Each number is 128 + 32 x the weight over its row's rms, rounded and kept within 0 to 255. Layers, rows and columns count from 0. The size above them is the row's rms in percent of the matrix's.

# layer 12 attention output (transposed), 96x96, rms 0.0988, rows 92-95, columns 0-95
size [103 124  96 109]
[[110 158 145 109 128 195 105 119 142 163 116  43 103 170 155 125 124 151  99  77  83 122 106 178 127 101 113  81 104 115 202 137  81 126 145 168 133  82  74 113 114 159 147 106 119 116 118 138  90 111 183 132 110  92 155 111 149 163 121 131 143 108 115 130 144  98 127  87 137 138  85 134 146 145  85 191 141 112 115 161 140 146  97 158 122 131 101  85 120 159 163 108 218  64 187 179]
 [ 91 110 127  99  68 117 129 155 155 152 122  34 113 152 141 138  87 126 165 126 134 122 139 148 139 120 139  56 152 139  66 177 106 181 136 108 179 108 205 109 122 147 126 176 123 133 113  79  98 116 101 163 155 133 104 174  81 108 116 166 134 139 146  98 133 144 151 157 154 118 193 106  96 122 165 113 135 182 119 101 138  57 128 113 157 145 142 139  84 160  99  84 200  92 156 141]
 [157 108 168 156  96 183 120 128 109 104 119 154 139 130 198 154 149 129 142 173 154 163 120 162 138 159 166 111 180  76 141 152 134  80 149 181  93 121  57  85 149 103  76 120  78  87 123 119 116  91 124  96 163 128 114 142 188 124 118  93 133 116 137  37 157 141  95 156 143  64 139 106 124 150 162 155  87 197 136 164 101  78 154 136  85 123 117 134 118 112 127 134 101  92 101 171]
 [106  92  83 120 139  89 117 137 140 153 112 190 107 141 118 119 140 147 124 129 152 122 108 191 120 104 242 132 130 107 142  82 103 133 180 184 155 108 141 105 142 100 125 126  66 142 165 154 149 120 169 113  71 185 144 162 118  77 104 155 168 108 111  75 104 123 131 130  85 148 124 180  77 118 127 175  95 111  98 148 130 182 138 120 108 127 188  94  96  73 101 163 146 111 138  83]]
# layer 12 attention value, 96x96, rms 0.102, rows 93-95, columns 0-95
size [112  96 108]
[[134 158 151 128 152 144 150 116  26  85  92  76 126 127 114 128 112 102  77 118 110 151 139  83 106  80 171 136 128 183 167 139 136 109 125 124  74 105 113 169 137 177 163  68 136 124  93 122  83 101 140 112 164 150 182 162 180 168 109  88  97 134 131 111 156 121  70 143 167 174  94 118 155 136  87 152 148 115 101 157  80 163 113 200 120 133 127 149  76 136 153 118 179 151  89 121]
 [122 156 147 143 177 106 109 113 166  79 138 115 174  32 159 137 146 124 177  89 154 174 104 169 140 212 116 176  85 192 138 155 131  99 122 138 119 158 113  90 119 157 152 104  98 140 108 131 123 149 120  85 122 168 128  65 103 121 169  97  75 129 215 142 136 108 144 151 115  85 135 151 125 107 146 163 175 193 141 130 106 153 123 133 122 108 133 132 154 136 157 110 139  59 125  96]
 [168  77 108 141  84 120 170 179 142  99 107 117 147 137 125 160 127 106 120 118 112 131 153  72 120 155 116 168 200 145 123  55 134 130  80 151  94 211 120 111 101 110 124 155  96 126  71 116 182 134 152 175 121 108  98 112 124 171 111 132 128 182 132 191 181  77  92 105 118 145 149 111 127 102 119  76 148 107 152  39 111  87 159 168 157 132 116 168 170 104 144 111 117 125 107 105]]
# layer 12 MLP up, 384x96, rms 0.142, rows 0-12, columns 0-95
size [ 89  97  97  95  96 102 104  96 106  90  99 111 115]
[[153 147 107 170 141  95 208 123 148 122 177 128 155  84 124 115 166 157  65 113 115 117 111 148  99 167 211 161 114  90 181 132 135 151 124 138 100 132 109  81  70 134 142 118 115 128 136 141 146 103  85 147  99 204 170 148 105  91 138 209 144  88 130 143 117 133 113 177  92 165 121  65 130 101 111 154 171 119 143  83 128 162 193 117 129 182 140 108 157 134 111 134  99 104 136 170]
 [191 135 115 165 101  87 154 101 134 117 120  89 127 174  89 149  70 125 116 166 140 143 136 163 119 158 149 194  82 128 163 156 186  75 123  84 127 102  65 107 103 185  88 103 127  48 117 108 154  95 103  90 136 122 106 145 171 140 160 117 134 143 163 134 146 214 137 142 170 107 182 159 154 126 121  84 142  93 168 121 126 118 143 166 129 100 105 119 162  96 150 146 140  82  97 169]
 [140 181 144 153 130 133  93  90 146 157 151 137  90 125 113 189  79 121 135 125 114  87 101 148 101 132 103 109  71 177 134 153 200 143 153 122 144  79  95  76  86 211 147 158 103 159 116 122 136 126 146 118  74 127 151 158  86  61  92 119 101  74  96 146 121 140 114  97 195 160 105 137 131 147 126 118 136 102  78 121 184 125 102 112 165  84 130 168  96 134 155 173 141  65 131  97]
 [103 115 129 149 146 134 124  91 131 161 162 142 151 161 130 173 177 115 158 170 109 138 137 104 145  96 139 154 112 117 156 160 204 140 185 147 106  39  82 126 162 143 141 125  68 143 128  85 126 156  15 139  98  91 128 139  87 169 166 159 151 116  96 207 101 126 117 141 146 120 114 166 108 123 103 148 159  70 117  88  80 129 137 145  94  89 140 168 103 142 141 136 155 108 107  94]
 [122 139 168 138 135 155  76  87 179 158 164  68 108  34 171 142  91 124 122 149 105 145 122  99 154  80 168 103 130 104 129 114 135 209  69 174 108 105 162  90 156 143 126 154 145 154 102 138 160 135 109 175 127 167 103 141 103 155 103 166 168 116 116 129 103 111 192 105 122 113 164 167  88 108 119  60 162 110 143 131 119 125 155 161 111 131 102  55 142 135 177  84 137 107 138 164]
 [131 102 110 189 148 111  90 140 145 191 104 166 120 159 114 125 110 149  85 154  92 147 149 150 109  97 166 155 115 138 129 113 141 129 106  93 131 162  72  41 166 196 160 147 117 122 133 128  79  91 168 101 106 111 140 123 180 155 103 149 135 128 140 116 110 147 147 103 132 156 115  84 135 194 202 139  47  89 163 103 134 164 140  54 157  89 122 106 126 114  91  87 166 100 158 129]
 [112 131 170 153  98 115 123 142 128 170 150 102 104 205 122 185  82  86 132 186  34 138 108 118  73 114 160 193 129 142 132 105 162 120 124 148 155 142 156 107 136 181 146 142  53 134 114 123 164 105  92 117 121  62  81  81 133 105 132 123 133 119 151 114  91 128 127 157 113 180 168 113 100 124 147  98  96 165 173  81 130 122 144  95 100 129  99 141 143 156 125 168 127  54 175 110]
 [ 86 188 118 136 139 129 117 124 158 125  85  90 125 154  68  77 133 107 104 129  52  84 132 115 174 146 142 135 114  44 167 154 141 141 132  89 120 123 139 133 116 155  89 135 145 121 112 125 141  41 157 176  95 125 185 202 133 148 132 149 146 163 120 139  89 139 194  98 209 132 170  90 137  88 134 119  81 124  93 137 133 180 120 144 157  78 146  99 133 143  94 124 123 127 160 123]
 [137 121 123 130 158 136 176 139 146 116 162 157 123 179 157 190  99  94 150 148 115 151 127  96  88 193 131 141 132  81 138 146 190 141 137 141 113 141 122 120 125  81 117 121 117 136  72  91 116 141 130 125  78 102 144 177  78 166 112 197  92 137 103 146  70  95 154 134 164 117 122  62  70 130 124  83 147 175 155 172  63 144  75  77 167 109 108 200 128 158 118  90 123 138 155 126]
 [130 130 109 132 199 145 202  85 148 115 113  95 143 171 147 141  54  98 161 196 121 153 106 139 177 107 143 156 125 156 118 119 153 187 169 114  95  64  96 164 146  80 111 217 126 143 193 159 131 145  99 100 123 108  61 133  95 152 111 140 107 130 131 144 130 127 146 104 104 128 130 116 106 134  91 112 111  78 165 127 118 138 167  73 158  97 107 113 101  71 112  74 124 116 116 112]
 [132 212 104 136 176 159 153 139 115 115 167 142 133 121 136 156 145  94 126 129  78 126 113 125 152 171 192  65  91  38 157 141 142 119 122 138 141 172  74 156 162 141  85 124 121 120 139 128  50 109  58 143 122 138 124 143  90 139 116 164  56 112 189 180 121 127 109 128 103 142 112  99 171 176 194 137 111 109 170 128 124 114 162 140 127 106 160  94 130 126 100 103 138 106  90 161]
 [107 130 109 157  96 119 193 164 131 150 121  77  92 113  70 119  98 128  71 157 139 127  99  91 139 107 192 120 141  59 115 115 181 163 182 124 120 116 114 125 147 168  74 190 105 123 158 129 160 122  96 158 167 107 120 123  91 162  75 125 137 143 139 106 146 143  92 129 122 162 186 142  80 104 140  90  97  82 131 123 122 132 176 163  94  94 118 126 151 114 198 207 173  90 144 122]
 [155 158 115 137 142  97 167 161 126 144 157  76 126 153 110 152 159  75 162 130  92 111  75  65 144 161 105 190 103 121 171 113 158 122 169 107 149 110  61  77 135 155 105 125  82 147 118 133 130 184 143 122  89 108 110  99  26  84 123 144 145 160 147 123 108 116 130  70 107 142 155 120 173 177 173 108 122  89  97 106 156 141 192 101 148 111 152 146  84 105 121 136 145  91  73 128]]
# layer 12 MLP down (transposed), 384x96, rms 0.136, rows 0-12, columns 0-95
size [ 89  96 102 100  91 107 104  86 100  84  96 117 121]
[[108 151 136 122 150 128 148 167  53  65 145 160 152  99 162  91 112 124 138 143  99 113 167  89 141 103 138  96 141 119  41 121 147 105 114 121 117 193 132  99 170 161 134 109  52 118 117  87  95 155  92 112 121 157 131 136 152 137 113 107 129  90 123 177 174  56 128 126  80  69 137 115 171 133 156 151 112 211 119 181 194 153 156 116 145 142 146  83 112  88 148 127 146 117 154 115]
 [112 136 141  90 112 128 178 114 161 130  73 122 147 162  93 140  88 107  88  89 142 109 190 126 121 206 138 163 116  98 153  94 116 143 119 131 154 112 137 168 159 153 152 140 233  96 148 142 130 154 153 104 140 111 125 115 158 116  96 121  92 141 146 100 142 148 156  87 103 172 137 201 110  80 113 103  99 155  84 115 105 153  82 149 153  78  94  84 120  85 129 156 159 141 117  31]
 [ 71  95  99 163 180 120 134 122 138 136 146 126 135 130 136 127 112  83 131  88 152 107 136 144 113 160 153 200  95  92 126 152  91  77  93 116 114 165 105 122 171 130  88 100  94 178 133 105 148 162 116 180 175  99 123  93 178 128 126 115 166 135 152 117 132 145 112 119 108 146  90 123 164 128 104 131 111  56 183  71 112 159 124 134 107 180  71 138 176 227  75 123 131 166 175  98]
 [146 124 132 161 184 143  91 116  71  86 111 136 169 120 115 112 144 138 126 128 177 135 115  95 122  84 159 157 154  96 155 137 107 151 120 141 145 169  80 164 105 136 162 141 168 119  82 168 125  79 108 157 110 103 124 109 124 124 105  98  94  91 114  75 130 141 164 122 127 164 214 207 133 102 126 183 110  96 102  68  71 123 111 162  78 153 128 136 156 187 113 192 191  99 162 133]
 [129 139 156 127 138 150 161 125 126 136  93 170 142 199 102 134 165  97 126 110 150  94 134 131 130  94  82  66 245 140 119  81 169  88 128 100 166 107  95 121 100  89 137  56 172  95 138 145 145  99 119 139 145 126  56 148 157 142 167 166  83 186 145 133  93 161  90 130 143 101 116 165 154 106 105 132  93  52 115 122 122 129 145 165 129 137 157 153 125 104 110 156 160  95 143  87]
 [ 87 120 141 137 135 107 136 142 101  85 145 158 126  90 145 133 169 110 103 124 154  59 162  68 163 110 108 163 132 160  64 101 158 167  94 163 113 188 148 121 121 100 105 139 104  92 124 161 124  89 177  91  89 141 175 125 122 150 123 105  99 108  98 168 142 131 160 163 109 117 139 147 103  86 110 107 169 101  84 109 168 131 121 196 128 137  92 161 182 180 118  49 207 110 168 152]
 [144  82  98 123 128 113 141 159 131 132 164 168 154 147 129 150 160 127 146  96 137 144 144 140 122 108 109 135 164 116  77 127  60 135 154 140 143 164 156 119 122 180  67 117  64 107 169 101 161 141  98 174 113 114  95 135 139 115 120  85 181  77 109 113 122 153 110 222 112 121 151 143 114  99  84 133 113 148 120  51  95 122 173 161 130 127 193 182  75 206 104 131  76 163 137 120]
 [103 134 145 108 154 157 149 117 173 122 111 122  63 110 173 115 146 161 121 129 131  95 124 175 145 108  90 172  86 177 108 146 130 138 115 148  81 129 148 106 120 136 118 103 219 122 118 163  96 125 133  89  86  95 124 122 206 100 156 115  99 109 172 103  89 136  69  94 111 152 117 139  94 217 160 175 133 153 103 149 179 109 133 141 167 117  68  70 158 124 134 114  89 144 173  77]
 [129 114 114  89 189 144 109 132 114 114  59 162 122 100 142 104 122  88  92 135 120 152 113 161 194  61 167 108  41  82 149 105 151 170 148 118 144 143 115 148 123  97 145 147 109 169 134 127 104 138 110 125 155 171 123 111 136 158 103 103 117 121 111 104 102  96 118 161 165 135 207 143  98 152 103 188 154 158 128 131 149  91 144 135 109 134 147 126  94 246 139  60 126 159 164 120]
 [137 103 246 139 127 127  48 121  83 106 144 130 145 169  61  92  49 133 116 112  68  99 132 110 153 125 163 180 121 101 146 168 135 104 158  81 128 115 111 147  92 173 154 112 108  74 123 120 111 112 129 104 131 201 130 154 112 166 126 129 111 129 119 130 161  94  69 105 134 141 172 107 158 111 111 115 159 153 172 109 137 140 134 178 114 146 141  67 173 142 147 170 123 103 138 136]
 [122 140 137 129 128 105  95  91  90 139 133 105 118 113 116  62 119 112 145 118 129 110 104 101  71  91 114  71 132 100  66 124 131 151 125 157 111 120 187 158 101 124 162 153 124 140 206 106 175 114 108 153 145 130 176  95 134  76  92 137 162  94 151 100 113 137 142 158 152 121 231  81 135 172 138 183 165 150 149 151 161 111 173 131 135 152 138 161 166 104 109 161  30  86 146 129]
 [197  95  71  70 111 113 177 151 143 133 117 100 138  94 150 153 108 152 143 142 140 151  99 145 123 119 161 146  74 139 108 147 146 176 151 167 128  92 158  89 124 141 131  84  85 204 135 183 107 134 182 139 173  88  91 113 134 174  99 163 152  69 146 138 146 107  79  66 143  74 120 168 137  74 168 184 137 107 127 146  92 121 108 121 106  83 122  94  82 148 142 144 124 113  83 145]
 [143 145 157 126  75 113 183 131 134 139 198 141 155 132  85 123 181 108 186 129 125 116  89 124 109 184  80 131 116 127 140 126 108 161 151 119 111 163 155 134  84 180 111 149 132 130 139 149 105 141  70 140  83  69 160 135  13 152 129  81 106 106 140 107 111 108 112 107 124 114 151 120  66  94 124 112 146 181 147 123 130  99  88 121 166 157 135 137 120 228 166 152 134 111  85 133]]